{"n_layer": 21, "d_model": 320, "norm_place": "pre", "init_std_up": 0.0367, "lr_head": 0.00534, "warmup_steps": 200, "decay_shape": "linear"}
Each number is 500 + 25 x the weight over its row's rms, rounded and kept within 0 to 999. Layers, rows and columns count from 0. Numbers have three digits each. The size before them is the row's rms in percent of the matrix's.

# layer 8 attention output (transposed), 320x320, rms 0.0903, rows 201-244, columns 0-159
105:560483547495509495477519476514522522502478497470539531507526536482503450536465473520541528552518484478499531480476525492483493512477526471505485493525525507501516470501509509535469540541471485529510511450511512481518490525498510518467524509499509522511482526491504490489508473523494464517500501501462473504551505515540541523500504555510461494482481523531514558521523468501480497513509459502464489523499519495504474546506497491470496532517478495535501467519482536525477507501462503
100:497501510521494485486522486558486466490524530497535491502480555528504463543527456500540496522495529482508512516520491457470522475517518489509506508525471469515455478467477480547485482480464468463462527496512512506496469508544529553504488502516493518479483486541524469463503459515470479467479537530509496515520482473453510538485544494508467489513513489506510491505491475500527472500524497488504522497473489491514485480506504490492470508475501541541550527516498505462476476496524502
102:469501472495481561479512445474477520435447531520506476503534479532516488464481494452517516481492470508511510477473464487534506490463485543519514479499475428529516520502485502517517509504512495506482504488488507488453495503488454492513506508484525515544537485511492538452483466477507481492487520515522457505485527482540532485465479517512466502478457511558491498484496497438479505507482541498503496522493471499566511487472537521532496507478503535482504531465520477491443495521477500
107:498488470524508530479498490508477496501548500545498505478503480489515437488484527498513499480507502528503502531473494445521468515497449495526513530515521512488523495520467486575498542461457469503467484500482497539534493526516546510514493489479516462502485533530477504497499487508504458549453538537522481455510488546477551480511510537543500498525467506469484493501462542531485487502484486513492522515503482470462494506525519495553482513495491456507518461520472525471478480485516490
099:510494511513460486496558518478440482538479489488494479498457514489517544473500552495476497520498514494526469521506477528510483447521492502458502478465533484490478505485476510507567490494489476488517458539545496528477483471472478512460483504570482531553473462516485548488490513465495500498540535488517527476538500516532512501483512476456525504492511505480496503522472507472528509488520521543461521489517514494559479514512481460427481459522480482490497502489519485511499484507479481
105:487523527442485525455488552479478477503505515486508530494490527520497492517468520519471508502469488499461470545509497500462503489438526537491481488565519511487533475514484493520491483535474472466509515535507496483492487461510490493487500505502474476528518489492476461533478461494448464519488482529508528510524502511520463479443511549494488508501520536477483496444530477488522454514513525487494498517528500504461489478493486498538511495517464517477466460516458503474499498550522522
101:526466520532492453478471487460492525508504476496503511511480488486496503472542543519524518475521485520498503494529555540535494512460522517520546485477519518513503503508482476531499505510525481519475538490536525514504487529516485516541502484518479503491534506514539467536508482517505511505499491538504518481472563501525464538493466517504516499519555492442465506503493523464534542473495502504539463490467548465498545473527488458449476530501514483499471529480509502522511525515483467
107:459432473495490526506479502528468498451484515500518489541483497532493470523515536486535485477503523504525499504482483497534477521458507478520550527524489515510533497494503462520504531514493511513490536462487517521447514478480470490485516453498481492478489517481494503499478516479512561456507510516511444499469481502525510440504509509496514548527513533514534479534510509473540484484512511464502486509472460474488511478543501451512482522482510487517463491525499554520432516440475452
101:474494470497457536496541516522489450486494497507518549531498515501473461531534513475491490495498475473466518531525544474521515497504526537491487507472544530536532509496497485511457501526501537528526522528499492468495483505492460524516463498557503486485483500453550506449503497531520513490496511495554467517517517571506525495489518442522497549513503517482510513554528480451491516497492517477460476495490488501499507471487549533501510536463512514507516463512502481529530489511505514
101:505487497488445471526510502503535502526507461559485518488534450510522394484452531490466544528492486471524516540465489482533500484463485542498451486512499487515504521500516509511498525472475479548479513514533508546479501484456512508482508504534456515523489476475523474480510505528491500498501462510465491518464476508498535550492528528518516488511465517502479507542473501489487486472478529546542535498516475508556565472437481487504496502524501498509502510523493534532532541510521484
106:490522495459499489461518511536527529484493434510507523514469461498521484514494470505517470484459520521504499509483530548525477487507524532480478497454542503504467501463495537536503508504458458483481528546478520452484540498492478530473534461513486559521551487506511532498540463487500451531513499524491445473509505476496485541520525562486466538525514526499495496518490537500495504508533515467546481514525533540538503506502492498499527486486515494521493453509498495477489459490527481
102:478473492508502502490497483513570493552505496490528554472501488475500516520499489483520475476526483523509472479478477510499567505489538507515511495492517507507493506491476465521493501491531483498533512428508522497501509532505502481481494525493479488540525526521514525510475535523463461537514505503531506513536541519481495524466460529505506537465523534506468461465514458506526440507432483505487447472450505508501517459498498493455521481546484480555477521499496488508452496499491492
103:522521566505514556541524501534507484522520498475482484519491494457486492468477498495512497461511462513487485487504525470501502516471497498510494475511562495510485488455513488483521488516501539515530529477499461506513498529515525502467541519513460469499474521479488454514501490507509488497500507464503482529516432437471482476515519462481513467504501541556504506500489543497549477505502511455460489493516494476478532536498483521549533482488448512486457522511457535548502461470512519
106:499496491509480513494541484500499527470532490492464500522520495520581494499490522486458517467496493526473519455482516484488532507501516497499520506480500517460533485495478500501522445507531506492492455437537460508527513502412507490445520520487514469495510504477512492521500543446523522526516480483504492515532470489502493521520519488542519510505501510508463548537533484490496514536507553536497510502501530484499497508486525505517467513467526504519516502469486517513520479484464514
105:532522526485532544421477519468530520491490477531509475504446521466483453461509474517506492439532487543493500475517476559479512503493478492477499478472478464458504497502511529508505483472463518458514549482520499505516512524560443480540473486515559515530499510549483536451509491495498490483498489487527492494455492540476488512465508516489507507485486502517467534504494496489486529474525488490523472479495473500516499506554469517532516510539460497506506463476494478461488526503490494
099:459490498529491499481463525503524515506504487484452498512552459506532473517509465526480491522541533505554510503520464485505522553542470518504483535510536536499461495505490465505498549478458481511488489476508471538474469479490495504499510504525480544474515473521478478525535532518476462522504479472479494534452501475496488510488460487518518466496503546467497531551519446519486471480522575526511507451517493530505478466517525516473502533477499511524457512487486468477488492507509523
108:453462515457479473507490495566475479484478485502452525498517543494433427477513501549562499453515546486498457470504475483456510495531514528493497467520476486513460441549521534481470495465504481557484501498562526480470472487472473507502525474551507446457475524474526531501494505474489520465525489519484520518485511510493512486487467505512514505473530485490503494483504503485518483501540509507538497456519465542460478512497518506530506478499502510501507466489472515552478489482442453
106:539551496506501491510500497545486473498546487449497524479486526534517489499496482504525507457485537514528500493474506521511498486525519498495494482495481499493494471436468494501495508493519476507521537525495515487509499512464523468512457467523420436508487486453536516517498471534477508513533502507518459529516540503518528470480524458488510539477536485571486501507497507527509530526482487496565454502498451504538503498507498524480505562457522481515503488478449497498521547456532489
098:485512501536498498460475470484468547476524484452456513496523512495521550508549516503464512474505480518491499528545483476529488506500503525520526502448511500510518495512510542544497471464517511505538466500554540503502532498506522474493479473471483487506496544529493494508528504469474446519487541507521464507496479504497507507486496438442420537494478543479517519494487499524529523501481481530487537492485534506486422453491522498521509503505486480499530466507519512479493524507528547
101:504472496508500476495529544505490440502533519476530490464491495536496477503492471522497515497495540532471479445528504486498459522535523485510530477542494478503534539457473502442544498493477520517450533461468509493522527512485500548485487508525491523514530466493505533485492515518475478505522519531502493481453493468495490505481518457525481505481462499532527464513477488551471481506530490474458542496523532482530485482510500485489545465554518499514480483478493488491522514506487457
102:537494530536500543451503476481470477520442510498533534467493523443482482463507541501515473497504511455471506460490513444499536541531470523562521470471464465464475506503527453503478505444509538483480493512497500466525471513462482482523482535498467541524487534483543533519531487474544478518495509483492468512534549519524453522482511500465491486509492497531527482512489537495487489514464533469475544490542499528511500514496491477472539471500513482556507530524508537499514515507488535
101:499504542487505487528487487511492548489555497486526507523476477512517519433428485510522514508506516501519498510524502444511532538510508516420493508529423507527510518531490521517480487535477505511470491512538508495518493503499511509521476489461486477534509475473489517536500486474514506476511475488522480444474513517504539508432480526487502521507498471535521486508522471520540512483456489508514514513486537455476506576518525536538514475519496539481448471509528501512516532484472444
108:527512476508507529519510513462481551505507496555511551493508490532474532506539517493522546533528517513489543512505500489486508497501507539520488485517515484524452470501518461536487489474516479536529518497507509552505494477495513501525495546469476486493475453517500492485476526507521518503471509496523580475508478439465494506471482481549476464498510499553488500483521514453480520478486441541552503451459530493514542475488479482540547497434490517492487493494464485517480511540498541
097:503481497508512510494465559512487508495495498536510542507504506498483469501504465486482529474528472495535476504491506493505490522454452516498504486505526539492476512520512472533514497512494538520516530476537519482462520471501511526468556482516518523482494442520474535499506493455488493528467512523489458508505451506512506545480506527511479471514517523533501465461554487493527533513472498528487481457476496480492502493524473495520485455476486481511502478517491504483482476497474481
098:496473489482518537496514523476461509521492473485462495489529493530477495480484467480542451490480498522482507462521508529504496496498495500534487496527479505539509494495502451481474491526485473507477472506479574485493488463462486504486489496507505520450521506518483488488448531424500492514497542519501462512477505538483532503509534466521459473520482462515479519513528527550462519489513502469496524510486526534479487530466513517492484484515459481518546473454499542495483460549509488
105:505548504541556497508480456482443497520526474526523526505494478529505450510533513497506504531516477534470496509529450540514547528483502523454453519471536559477481511535457501506516473500483520496540490482488503507508516534510512464527539448519555480482545520458542479506523484481474502495506507483520528530528461480505539450501469536493492460499533467508490486520499508535523470510524446485498495519483517497459516500455505463457496524514526467496489483497453477479533498477506525
097:542497507448464495549519479501498480513526480491490503513480543516486551508511478514500516464507484505486481490524556526468506500478504472541514544514505504526487466532483452489437492519521520505487484505457498522467491504492529491517487507509530526469482466497481512449506511474521517503473517542429486490486519516516541545497485536485500481505501480522479504455508460505506488455524509499535508484522506522517491492521498485511532519471532494500531479528481495540517446475501520
101:463529480462467493527529490491505511498447456493506476506473514522506526447498470519484526457467486495515527472527491520561509523446481490533533484514533482505479510497510493526447454478503553501499513465469526485467488539509509493476535497492490457439499504494524471484528519538465497517538505536519547542485472517481530469453546525538524484483494490513505539509472513482491524504532514526499491508489485468483489494507512460521509495490508539527516499531511531519478521520481536
105:484476499503492518500545481500503461459451499506504445478493489524491430493478520520551516518524475504463486482508512493501525562499491487491513513520507506517511509495541494508455495488499562545487532503489464503438514468520516515528526519511519462516519527492479518484486474504506514501510562550486472489514463483476474484509494509492500480462475455489515557525485508493494507508451503512507505436477491490491512479488516506488480553491484483478518473507486481462492527523500513
104:507505484512510455455472485503433471518471499542528504459522468508487579474482511492493528480490526493457473510460493512481502514519470555506554514463483514471479489475476498494459531541472501516461466478473492551518487522481518482481491505492462492493519515510493497504521530490506492491544499487514554500504488513475535502475511458499516493515480522495502516477474466487483526496525449517489524483522467496495499489487495508517458505508499519499526455529531509498481470504511439
099:496511490531548506522460475511536494530494505461517520523514477519450484501518526530506523455474500519457507457485442549451490525495505509481457489474520531486502524502504531488508495543548438535472502492505490496441490474512472506511509534507481482490505495561500497491525483489502548534530540495502439507493531479505463460484472485477445489502515493484518538451509524491502488499501529470493534518509498498518525510507478494476512461504543509526469507487495495486521481457468497
109:500531455533536484456462469513475542501498498518492467494545525477469433503490483462466524476495488514517529490483467541482503443480499521547502506527507472474467468442473514478481488492553496527488481523504524492470536463480525516479503515510494509481451503453532487491490500507523508497477536543490527516525520512504472543524529482507482498497483506521496534535503506499528499503504528506477532483490552515490520523516520510511468508538495444493458504496490468481500484526533491
106:483464487535515513496524487512482516476480476503541464488479507461500441517491477514465485502527503544462511477477517460488496491470562546521487491514498467471475542511507469477480517517458465507472514506491448460501516481484410450510522510538520530495522518469529503486463527517511494543516527542515491481525462492497521529517515535549460462535491488462506496496536527541487504542529507517527474520487525460451479506531499487486520515506508476448496483509510461512487503522501478
101:504487547548535499468499507529500506472499436527523543492517513505542498491483489520472507481531511486535500506529484540520483488501492500520486496504508528491505493519510492519478428520491482518498477495534476529532500506480500508500518498493478474482457480518473505523500483489518514449521507482512542514518550523491504465496509504501507494489508521463498526492461474515494540481466452511494509480528494520461483507469477533486519498509515502446500456451504505518527496526525496
096:481475493504491508519493470435461529513503496528500527503483471452513469527469505521508541469437540497504510522496488466547487501463498541491534511491548495521489519501508494567499485495507529522536443487542489539502513491559509520464482504506486524483519482494512471469451516466502501515508528472539486488474494462475506451502501457501522468481500494504549525483462504515539506517534496470514496562493493513547502510502470505518480546495487490486485493473499482499469532492530451
095:519501508511485497491533511512498504505511519442460464486498514487530505486516560502516487486545490494501522504502499490474479462489535512484502496528436524476474489452514458515517527484493471496468498498486512501512503471514519514568468486515488503491506524469471505515476485531523495470478472499540490489500499507522507497537495519519470494450487498506506520544495461441489421480468487511477505505457535517466495491547534519478521510497496495532507454539514469507489515514513497
101:525476512535520482547478500474509516512500542519561482481488491482495486484480521484533520505491518485534487558482504492470535501473487482520497473509536496529499418496514483486512469516496501566510492480490551511490500475510502467459459553499552519488565510533520487488465483508515486527471499484500486495486512476492497551495480505488486539524507521535503499435537502507514497513508469516451480505496442446525522497482500494518500486486530488500495494523473482499493548513460538
105:527549495528487517481495512449486494497507500475521511521506521510472408485486501466481508514527531457498476513458509548510481508468520474487507483509540482467474474518519490468457470490488529529494466531500461458519523440495495486488512506496505497494551498472467499470521514461531511495533501489485497514474483523460490504488457482508539569509511506455524531517504488526441511502529488503513508529496546544502472483480503481523495486452477495508489515499460489492472505505526504
109:488511499497517526485471484438505508509536515556541533479531488489455399519549530482474491448490467483529478549468452526515519504575516499510493493543476491516512470518490478479504532473501523512507489524472512507495469523476475519514485516526513485483507512525491450493513491485498506515488475501515517509497480532481460533462468488442466490527464509513534498514488512474518524506486511508465505545434513475569515526510503526545476509446521499501503510521490563518500452519500486
102:503494507498510561481499490481539474531487515489530500478493527497508497554519498489464500470516520461493495538458481490507513503458512481535549500475466523499526439514500507530516495508507535490487511485541546509499491512530475537473516483495510497459498505514503510532500514495538474535462464499461515478514498510491485459525560461517486500508540481538512515501511502468522453512518481507497495495517530540480491554466537488473508499475457486506464490459500483516537518480542508
102:504498511468501480486484523489514530473492548447484520483484491482472479443501503541486482504513505476463501555464570502511524521527452517507488536488468519462471520558496501559477488521519466510537522501493492517515484516509478492476493525479501507526447512507516502495490512507501506527502511496511500481511510511501518480506477478545540511467475509524479509464468471568513494510535522490512489503475442550529505524489500464467478501485488528493452517515469541498510518497503484
098:504510506488455518496510496523533527524528482485520516484510496491503475514450448509526511529499532494510542501504519465533489533556513505499501522480502497508516520502517502476478499509475545510479490511468526559518521475493472435455498503527558511472558523497493455499562504459518491478418510511515537499502491463521463493512488508512506495480510520507498488486476480486506526515510445482462486506496516488481506494543514534530443529526498485501496469510486460541517522504471497
101:543508488520524458495517488470519499513519484526514484477536530497478500520513460503527496487436526516534476546533509505469463472490474569516499505500547492475495495490498522484467521484456515485486521459509487500509547523533537433532516504475546489517438480513516508519511486509482537485471473494502485516473473501514488491471478486495474471502502487524484511472545461516513540478506567482481520497462504477514454466488512485495481496528534527520537517487509511529530493487534484
097:524477501491484500476523499522485495511485508475508496491439494516469477499472484461525494521479503520515498504463471535529511528532496518538500467505490468446501475498522465492506527482502501515506560545521505546550531504447483530480547510474520442459506439515495511529447506535528488528490470484508498496481572511503479488505472468517507478471507461472510511465465461471501451483506522520507484508494505490490498482506500477483556515481488500492522517544521492502499440509482490
# layer 8 attention value, 320x320, rms 0.0528, rows 202-245, columns 0-159
109:527484465540522486543551513476536580550505501488465506481486437485527529480471468530451485520505453528556490449454478531495479488532492496462507476473496511479541488553469578481485488520519516487547491503505488474493535520532471501473533472465508511490494542464472525508512505505515544497451461473497499461504494497538491484499467498475514499501509501503505516473495518547502499523484540507507481474524476488495526541512464537505488523519478475480482518481489533524505524540487546
104:496490482469526445522485531529510500532500471504504488471466522449485515474529508524472497544495521532509538467512521505466523510525517535520474512503523493450497474514535454463505508521494522501493531497511544515490499515522537482520527494534497524476478531452508505482488552513516448438537544500468520512514449496509495524545552490504461508486544503483504511541537492577514523521510505481544476470486517538488496522519503506478497473502467491535527495488484514485497508482492489
115:486546514441466448480499494512513491518469487498517512483507487501496511528504490526509505505517503483510468491516494503507533544495516510510522476522463496533494512515492529445468505525532508510539537485503498470463540516513516470509492501511506516489519505484493470565446516486475525468532485517469521524506517481483496537495465447471509517453526527484507484503496460446502464505532513503471455466485500525528528466492511517452513492536531524487481529480502484514518468500455510
110:490497455510501516519477437491501508492530511507541546478532530542467488512463449488498497494492443526466493510522513487462525556477512470521523552561520496529471479472517470511460488480543508481464509518465512468521511507518526504549539532466512489451526516495496467515531517534523529450484467503466470525484477531491443464482470523535516479503519501495483521485535502534480502511491485511521488545481484488489509497460493554539502534492519527528502467479505505522527500486525482
111:511468464523503468558483458502518534498525496508507499550495488470498507474506476489512488494501513475520476512481505487542492539489468489534516507446489484459489517491483476486479529467544500546497543435531480493528528521539520511490493520531537482464447498517519533513532517469532522523474516480519525531477463470499523533496469500526504491509460489508485487555484505481539539494502475503503480490491516466502496507496530506479520483506479488484515533515506514540508524439469508
110:510516465522508517501538478500500517511514472481522488525539549542467500480502489506501495540533527493552481518456477440505530489522532507472502507507487533473522479488572505502493498486475467490529506467462440496461467478449534480472511495498487537515472499482458505474487517514486522520513518489513463506506452520482511457496478465515488507503464509521541489465497512512473456522475480494506523527537440494456477461519482561503508517505469490494542497508502492483514506483484506
119:544485527506501472509526474496513468533519495502498502457503495443518514517508482512467509493501438508485466456506550559497563471498522506517521485482518493471489492489526515502508497479465497528490478521496483466542510504488546493528490520509503491500491480465528463535524500486500446549512482494466523495519504496461491552478465529518531479472459480488496523495499491495472489530483531545504532499485521522508482486497478568531531486529488508476518547446509446491494523536496510
111:492504549498480523508526488480472475515469450512510442479489495479538494508489498509529498521513481539487455491448527520469456469461509472507513475515490516473493519499562492534516455473485498495510456488492558497482514509509498472478517534474494489509502520517472500563534488493464518466490501487473524505495489459485466488471482522470527467509494478487525515459480513529522461501478472512517515503495519474504467538494463484496534507530500503529483478475529489498456505522457476
107:516493489475556515471490492515483513487483522463541526507500550489476504528522492489492520516468475548493485483556531508502462494516550496452550502469505529485493473523457505482471472479513525476526520463493497510548516499513526471540459505480495493465517549490482535546523466478499461512526503503518499479508525506509499457485502454481492501485532498503541498486529478522483482516485465475460473510481513492426442493548519542510500493474477535457484492477531497482526475501486522
115:505481477527505492504463469469432489471483536479517527493532513492475486517502522471489499494522505480482491519522518464456483458481502473523521509519465510444520511534459511476538479462543557528521486480521500542501488491503465501504482516461516451463494514468487474510461523518528523481487530499495503502519464495513516486511454496505538487466478491472473530435499450480529547489473478535482534515504531505469498458478521458484489530497457507473514523504514541470548543520524520
113:525516511499478491518517512485482511489500512494475460524528484516490502496482544510501446520483514455464564512485530486501510537480485493525505497512495485511494495519550515454472478562501513521472535575518512486529522508490515477535534510469524524460469499495490451509515502474493508472519482508478480514475487454514494492503497486511506453519509438524555530501472517495494450506496517481540543526528531496534462530496484522548482497494496492482513466497483530497559528499499497
107:465485499489534434486458509521522548517509486499525522488514504492500515499496504456511438497532503493506481520513492512516528499492501531523528526454513485464510538550463492474504526469471479486470488499482521465506492507461485445519442498431480512502484480532523530509526530482443477498478474527520535475518550543500516505495496504487513490552520472489466479492504478499458516492500483521522489484481520511539488502528520431477463487499531488531531473510556496481485503502491479
113:473486508486483482513458485528489540521519541510523496464505469500470493446507512532534480528528504488510493559512502540487525470526456507451550471495516503532460520511558502487497533491505494503460527521478532521458495498523527464552513459496496482532508478513505457467507499541476472489505532506442484474457542525519520484522481544522504495509505499474511442452463484509535471530509498462501529504532454536454511491502500511510504511530468468543537535500527487469460504499534501
112:478521472551462470558502475504511512503489482473513528491510496515483489503518511481498498523486473502526441507481527428496483496465515464482528541509478524533503504499503500524499539517484473495499482478469522467474499535473504490483468489517483486465497465453512468500519550500481517535507533519521472496555508441473572555522520501475513492492550520439507464536479548516512463541512499517488517519500542508477486520479537521498504513519585477512507507513504478509504461515500493
108:539497492508514474528516500452487469509495527516533529488475520525466525494533533484541516508481489493502444486471501535511512473523516492516491480501501494476500498495514519495475462507524453500535541510521547496486528527486502482501508491469532500492469517474530503489475494472512494550466527520476515469535504544505535491503536515479522497506506487524513511442494527504538530482515448480459514539519494508540509526478456480491478465536546518459525468511503506512512472502534514
116:519502509539479506512486475470528557525493496532495495469487462478514528517506504498485478543448474513513528506490514534553526491489505493532495509501518486527503505481491473530518492507491496493549480500462476526475507488492497487485488544459508524533540506546501484462497492510490529504469525477480501483560525496523511507498489509466486521510498461502520472479478491492480518522477496491494506554486526499522480490487450493515516526486498491512477489494535462472537502501537517
110:465482505508451510502486461453511522524492521526507483495503495498473470528510505459450500544539506530490487486548489478494504482485485488514510475534549522540473544566492482495452505477472499510501462484519482535491465468482506525474531523470503581527524525497472524473469514502503512476473494549474515498432499485485456500516460529511457472532479497455518527480471484453466458488498483521482523500510476479484462493519478499509469459482504557511463493485544506467477473508479502
114:530519508531491527552516508533467510528459525555483492477501479469501454536461480525527524507489515470485487485495533489471509493521511493482475582532440485480484526457509485461552498528508498481487523447481481517496466495487479510494496529547521545510490499454499505508493488525499522462480458491520512507492497476503500494531517521510584476492495511520509501486502488484454515542517529471515484463533470474524539501492509516515491508467502534475522536527493502532508458514451491
108:511518480498489489476482522495478497485453520482492502550487505496480505479518514541466505502499480462506537523490480509528561503501452488502469521439530499506497484468511520564453525519514484475497500520527516497443484486467500483477523516492520507513467493472484495505508478514540537489470467504524504503526505509498499501501493532487529485460492482477507540443551494481480518418498544506533445508485494505494495510472456492482467547501513483460498516495526522479483508496489488
111:474518478474502475509467529518549532504493495498498456497497500510533512477516464454483525501490474530471500508530486516493475469482463470487528543518528530531475519511493519492491462539477483529551486518540539529484547477508520472478467514520528423487527508559484483502475524547461476491479512548505485432480490488511516530525511509531508457495505482484439506517519497506494481518547481540552508488504500506504506532531521532542470499476499516490507503490488485460499522509532489
108:469496487487505525484506491444485519505490481490484499466528521509497472545485517498506484555491523525488477471431489509453521490470484486532512481489502496482517505450486519556487478495493543473521475466524475521508492466487505506494523519514499521478494526498537446477531474535473494530506507533529535555495492510528499467501495455482500486494487545489512518528515494523452451452530488457509466496461514499503489426522505500488468489475528450540508509466487484492491518497498550
116:498513539474536497450486513494520453492498516475501483508458476466502473495468453463484465471488510464520463509544498502517498463465489496502516513462518485481529485500528526455519516520492506497498491496480498458496463540500517491484507450529540497506523525523536476547502467489497508480554495501494462508521504525513468456505490490440516463508478483459518507493502472534477477543520532456447482477553489499471476513501459481504451484515492463506521518476508478526508503470486486
108:544557552453498447538515462511525472549517476502511483494485494497508513516504550556499453541491519496501519512503501492527535482520538501504533475493478478497526511514490520446476508481474518488477484525491507526498473522482510477492418493492452484500504559493523467514480474532521527523538479487525508510495520525477477478535505494483511521481447507485518507565439524495490532485535500500498518517544501533501515491512488469504541508505480503506492513514487485519492486482469511
106:519497477505525489521470497518491508476504534525493477498476476517499482511487534490546537505531509495491501527510510465496503485476484515496512472475502474456511485474488526497512522540505486511483551496578480489496499524543522484472490489504460495513473509509498504488535521552491474493513503461465512511574490494482495502510446559489488491452501548479508501500521466475523466493504531557487464504493493494547505534500478485535481495470531479509449547513499498483484507470496506
113:522458484476452504495499532499550512479498545490457481490518517511532537453487492480493498495487508493507503481474488480497481496521549499517482492548461496516529485458543487498520484485539459494455505496488494488505492541503551534481481511522496504495482494540438504493494522517484479521515463509475511497477515509515478510494512479492491489517450512491475494463493523463483489424503517491488520512521448490512488493491575547524501425494490501473492535510551513506487450502516499
113:489544521543539499491517532500486553520504522505475496460521484486501529513496524484454463512520516504528529528535505500521485490477496530487546512514511506504532496497480531524535548498526513495480472503500515482531486491513462492470472457473483493571494509487542518496484482503482466513541491461525507465479500459466484449496500497577510491494522501492510473498551544495520498536482462484472495510475500471491523489499484522485507459530479484525495476476508497543521515490505477
114:502495497522517492499472524516484499478508544491464542504503491515544483516463530527503478505536491512474451489477530476456472430543483506482527506527478505507471509508456434474487520509499474544491479518488489499544562513486466528486502494514501504569482439484452510509452497469518487528505487468476484494508505478495443482543523470458485519539470502478502546529555501505505500479475497421494507514493508518524511529520472526497489501500529490491472486477501456505493535532523476
117:495508472516450446500496491504469515515521466506514515501485530488504517501483470470475530527522487482550474534488492492507490451516521491532457499483481496457507506515446489492502539508525498506527515515532540496563500480489507496490469493478484549530525481518473479514482496492449501495534489485494503505443526541481497518494527508487510536533459509543453438489501494510499516499534495493482488541485476528524473533492489485504516454499512507508517503507506490474531470482519478
106:511503494469493537502517476510532502478519529526480475534520513471529473523544473512503501491475482487512529541530483514497484529509528461486489463521546515548492538534519499511545492462528461453522499509526507490511521485501494515493507475483469480478493493499484509483462514523518498504460486491479452498535506507517497491506496530502511514467520520531504494507500526538478469514467517453552454480476514483537496477495567518476498478519491505480488505500500501495479498503483533
107:487455498499492490507528532473451469509512532514513484466520492519551490534528511483543479532527498455521520529517534454473499494498483512526527506492471436517491519529515473480462493523468518479515481452472499517496516490508506480496471472530541520475487510455473509472503512516528505531505504489510564545532455503475515518460520542530525474532490477503469438510512510510503516526492520501466513501470517537497480504510503481552505518494464499478511481498536536486480523516523552
118:525493516479427505517490536452488479484487474498481497513482508531509512513482481529514509512492486504538481491494536466543514525524465506462481493495509525493513507530527548464541533520473544477471515475478526523505468497518452474537516475492464538520491471537480530478525506530525492500494469525485504496523494509466536493497485463557508488487474495472490482513498470513532530477514464524513480473502472441512514488466480472501517512449513513510535503508538494500503520533452492
116:513501500450511501525473514507505505521525506489435510507493477515486484498489478481539519508523528491519493482530523531469523495519509463498495532465569522519486481471524509510501505527480511507515508499492539538480489487501547550463491502478493482520466494502462506489485504493485504497501484460516510496490491488462489480446494507456528534446519471466465508500444481489479499460473522511472524514545480498524504493489531514534537472509489561557493464507479540476531502496477503
113:489506486486499575557523475488487503506498557524510455507490505502495501520497487468524533478451480518468473505494483467507478486488517528473499518474496460520495527477514502494496526518499486489513499537480527508487507498475474485531493510505553516497487523480502474506513501517482498538475487514452480497487481512512482515492502492488501530507510473526513440523514533473501491489521506500506458465515508460492545461520519471491502499492457500502469543527519468458470538489473519
108:465540513508516474452564492546485514506490497475501492522484486538486496517509494507479494522529506487487484505451521548456499487518527484509482510534486508472508496496554464458492536494526509478499506477489492458499523496456450501502517506509523472519504505491491507578523511524482499523507433539498478523511511542483501519478483542492470551476501497523513516525541489488511510490467495474484543420481492501447516435505502520503496458498515539557563493515504504504523466512488550
104:475492470513489505483466488504530528508503486507505525504504511493490499502497477524530491531503534488511481502521481512514558518503509503507488525501501514507522541521529546526491495481506520487528503526547476495510512512511514493493495539508480498497528483502530511545547488453495516529474505495492536477456476483433531475477518501478555508507514540474512495444508561537506537500534527495519480523525536470477479487495506438528464484525512499468469547467477560463549524507498486
113:489534533502483492447498496521519529552502496497495542474471497527461466504505485510497480507501493496521503459515528486489481531503509519497467505510449520502481529495526497480530513514493497486507524511524475493525484478510515553533514478466454475498466501510488491479517517484517533487498510497509557520521479520558525431509530505493473487508494468471508515517461502513467495512522471467512481473537541523508472508515513501487534507534480484471504514501455480493473449483495474
108:498481499501493499504465487524465504477471524535522484487501471455505493526483524528537487493494453536525543491528520484485546477513467514505467488473471528562531508456536503506479516521548495526539558458483534500492496521517521487458503502476474490474492495542529503495477518482489481517458536511489491527504487521521479470494528501507522492489461480524499501451505531479524454536490483515511517517465466450496476490475519493484543520559525470544507475485519507498520500494466466
116:531521528503490448486501530520511464542460487504459514494487525496506550445456492553564474514466466494456509450507523486481517507458461487515466473503468511500509536473517494508464477529502509507507532466515503500475474492540484516510460495492506522505529516504470555507518475521512488454484510474510490494482524498518545464545505463510500511513514487466480479509533481531474480448534506500526529464530476534483493482503513455478515476558481504504485481504494450470508550477500525
111:494513513512453477549466521507456510509506480490479477484531498502492462460529505524505479565508456511516527475523482510515480499508495519443458511519530491512494537565509477487486468496489471511510500515433471473538517495440517490552481511513492475504505502506488503475508498483467546506497495516537499489495455496506473571486453530488527488471503526488431483508495489510503542512477476496486518490526498455504521489531493489509527469494570495502492516524475498490474454515479462
109:504496498518499508506529464495497492498544457518506485491523500534527534501502482436491510495499516544497480460509457503455516511484507491517494507499546515532536528491519473457517543512493521511465485457484470485477495484561518487509515487508496498479560499497441478517545510525482504524499484478486481478515518446533510502513518536486463514521515517485510478533518491465528499500476481467491505526539518426484497494506491527481484532502529520519504535480503528490534470523496478
110:527479514474476499498471444437500462513471509491479503511504481536483484504549551472515528495499466461463522481487509533471544506442493530472501494479505514503512488490510505514544488536509444504541515484528474450482471524521533563514475465520498472534450498527524523502497492521488519480543512480516475519487487555490556475484485468489517515514509501485488501511548501500469515495516520518491466487504473535506493485486458477493503475507508457528549493525534552504516471528531517
109:462514511461537509485500502520471482496472504494494451568477486526497487459506548486454510489513511487489518446506447488523483510489507478487478507480467471488526491514491467484506500529507474480502515552515487510473480486458508552500479527484435526505525537491482516444531518519534467543518508535497489431498529445481524495489485469497522500510506512490509506543481525527492504465511469519534509508479488521514542534471450511516508490486478507507504474476485499473500461516498561
110:488535509527516472505506495486523530539509525499527492520513497476463498483527517508468551497492503489486481491484496478469500524495520506471485493479455547537504491514476556509465471506452507507495527489486551440396479475485511464544449502542499567527509492519500484500535504475505513494517481503501492534518456513529509539454470529462428530545506485481487493471505489569497508503476484472503532509528509496511517506520527492526482497505467484509480518477505511488509570485537500
112:488503550464486486515446518496470514525544474479511464527480497489461511506495506461519510478488492507500489515509501544482505553539498515490557466503511531523513508526448475501445490491504493419523492477520495481490549529492479538487514515504510511556507508485520543507553480495465488478529546487511453499520468500509487515507484516510526449524466481470483493498458524498503521484467504492517465484472501500466503495496473506505484487449503465499481515462486439513501487534533545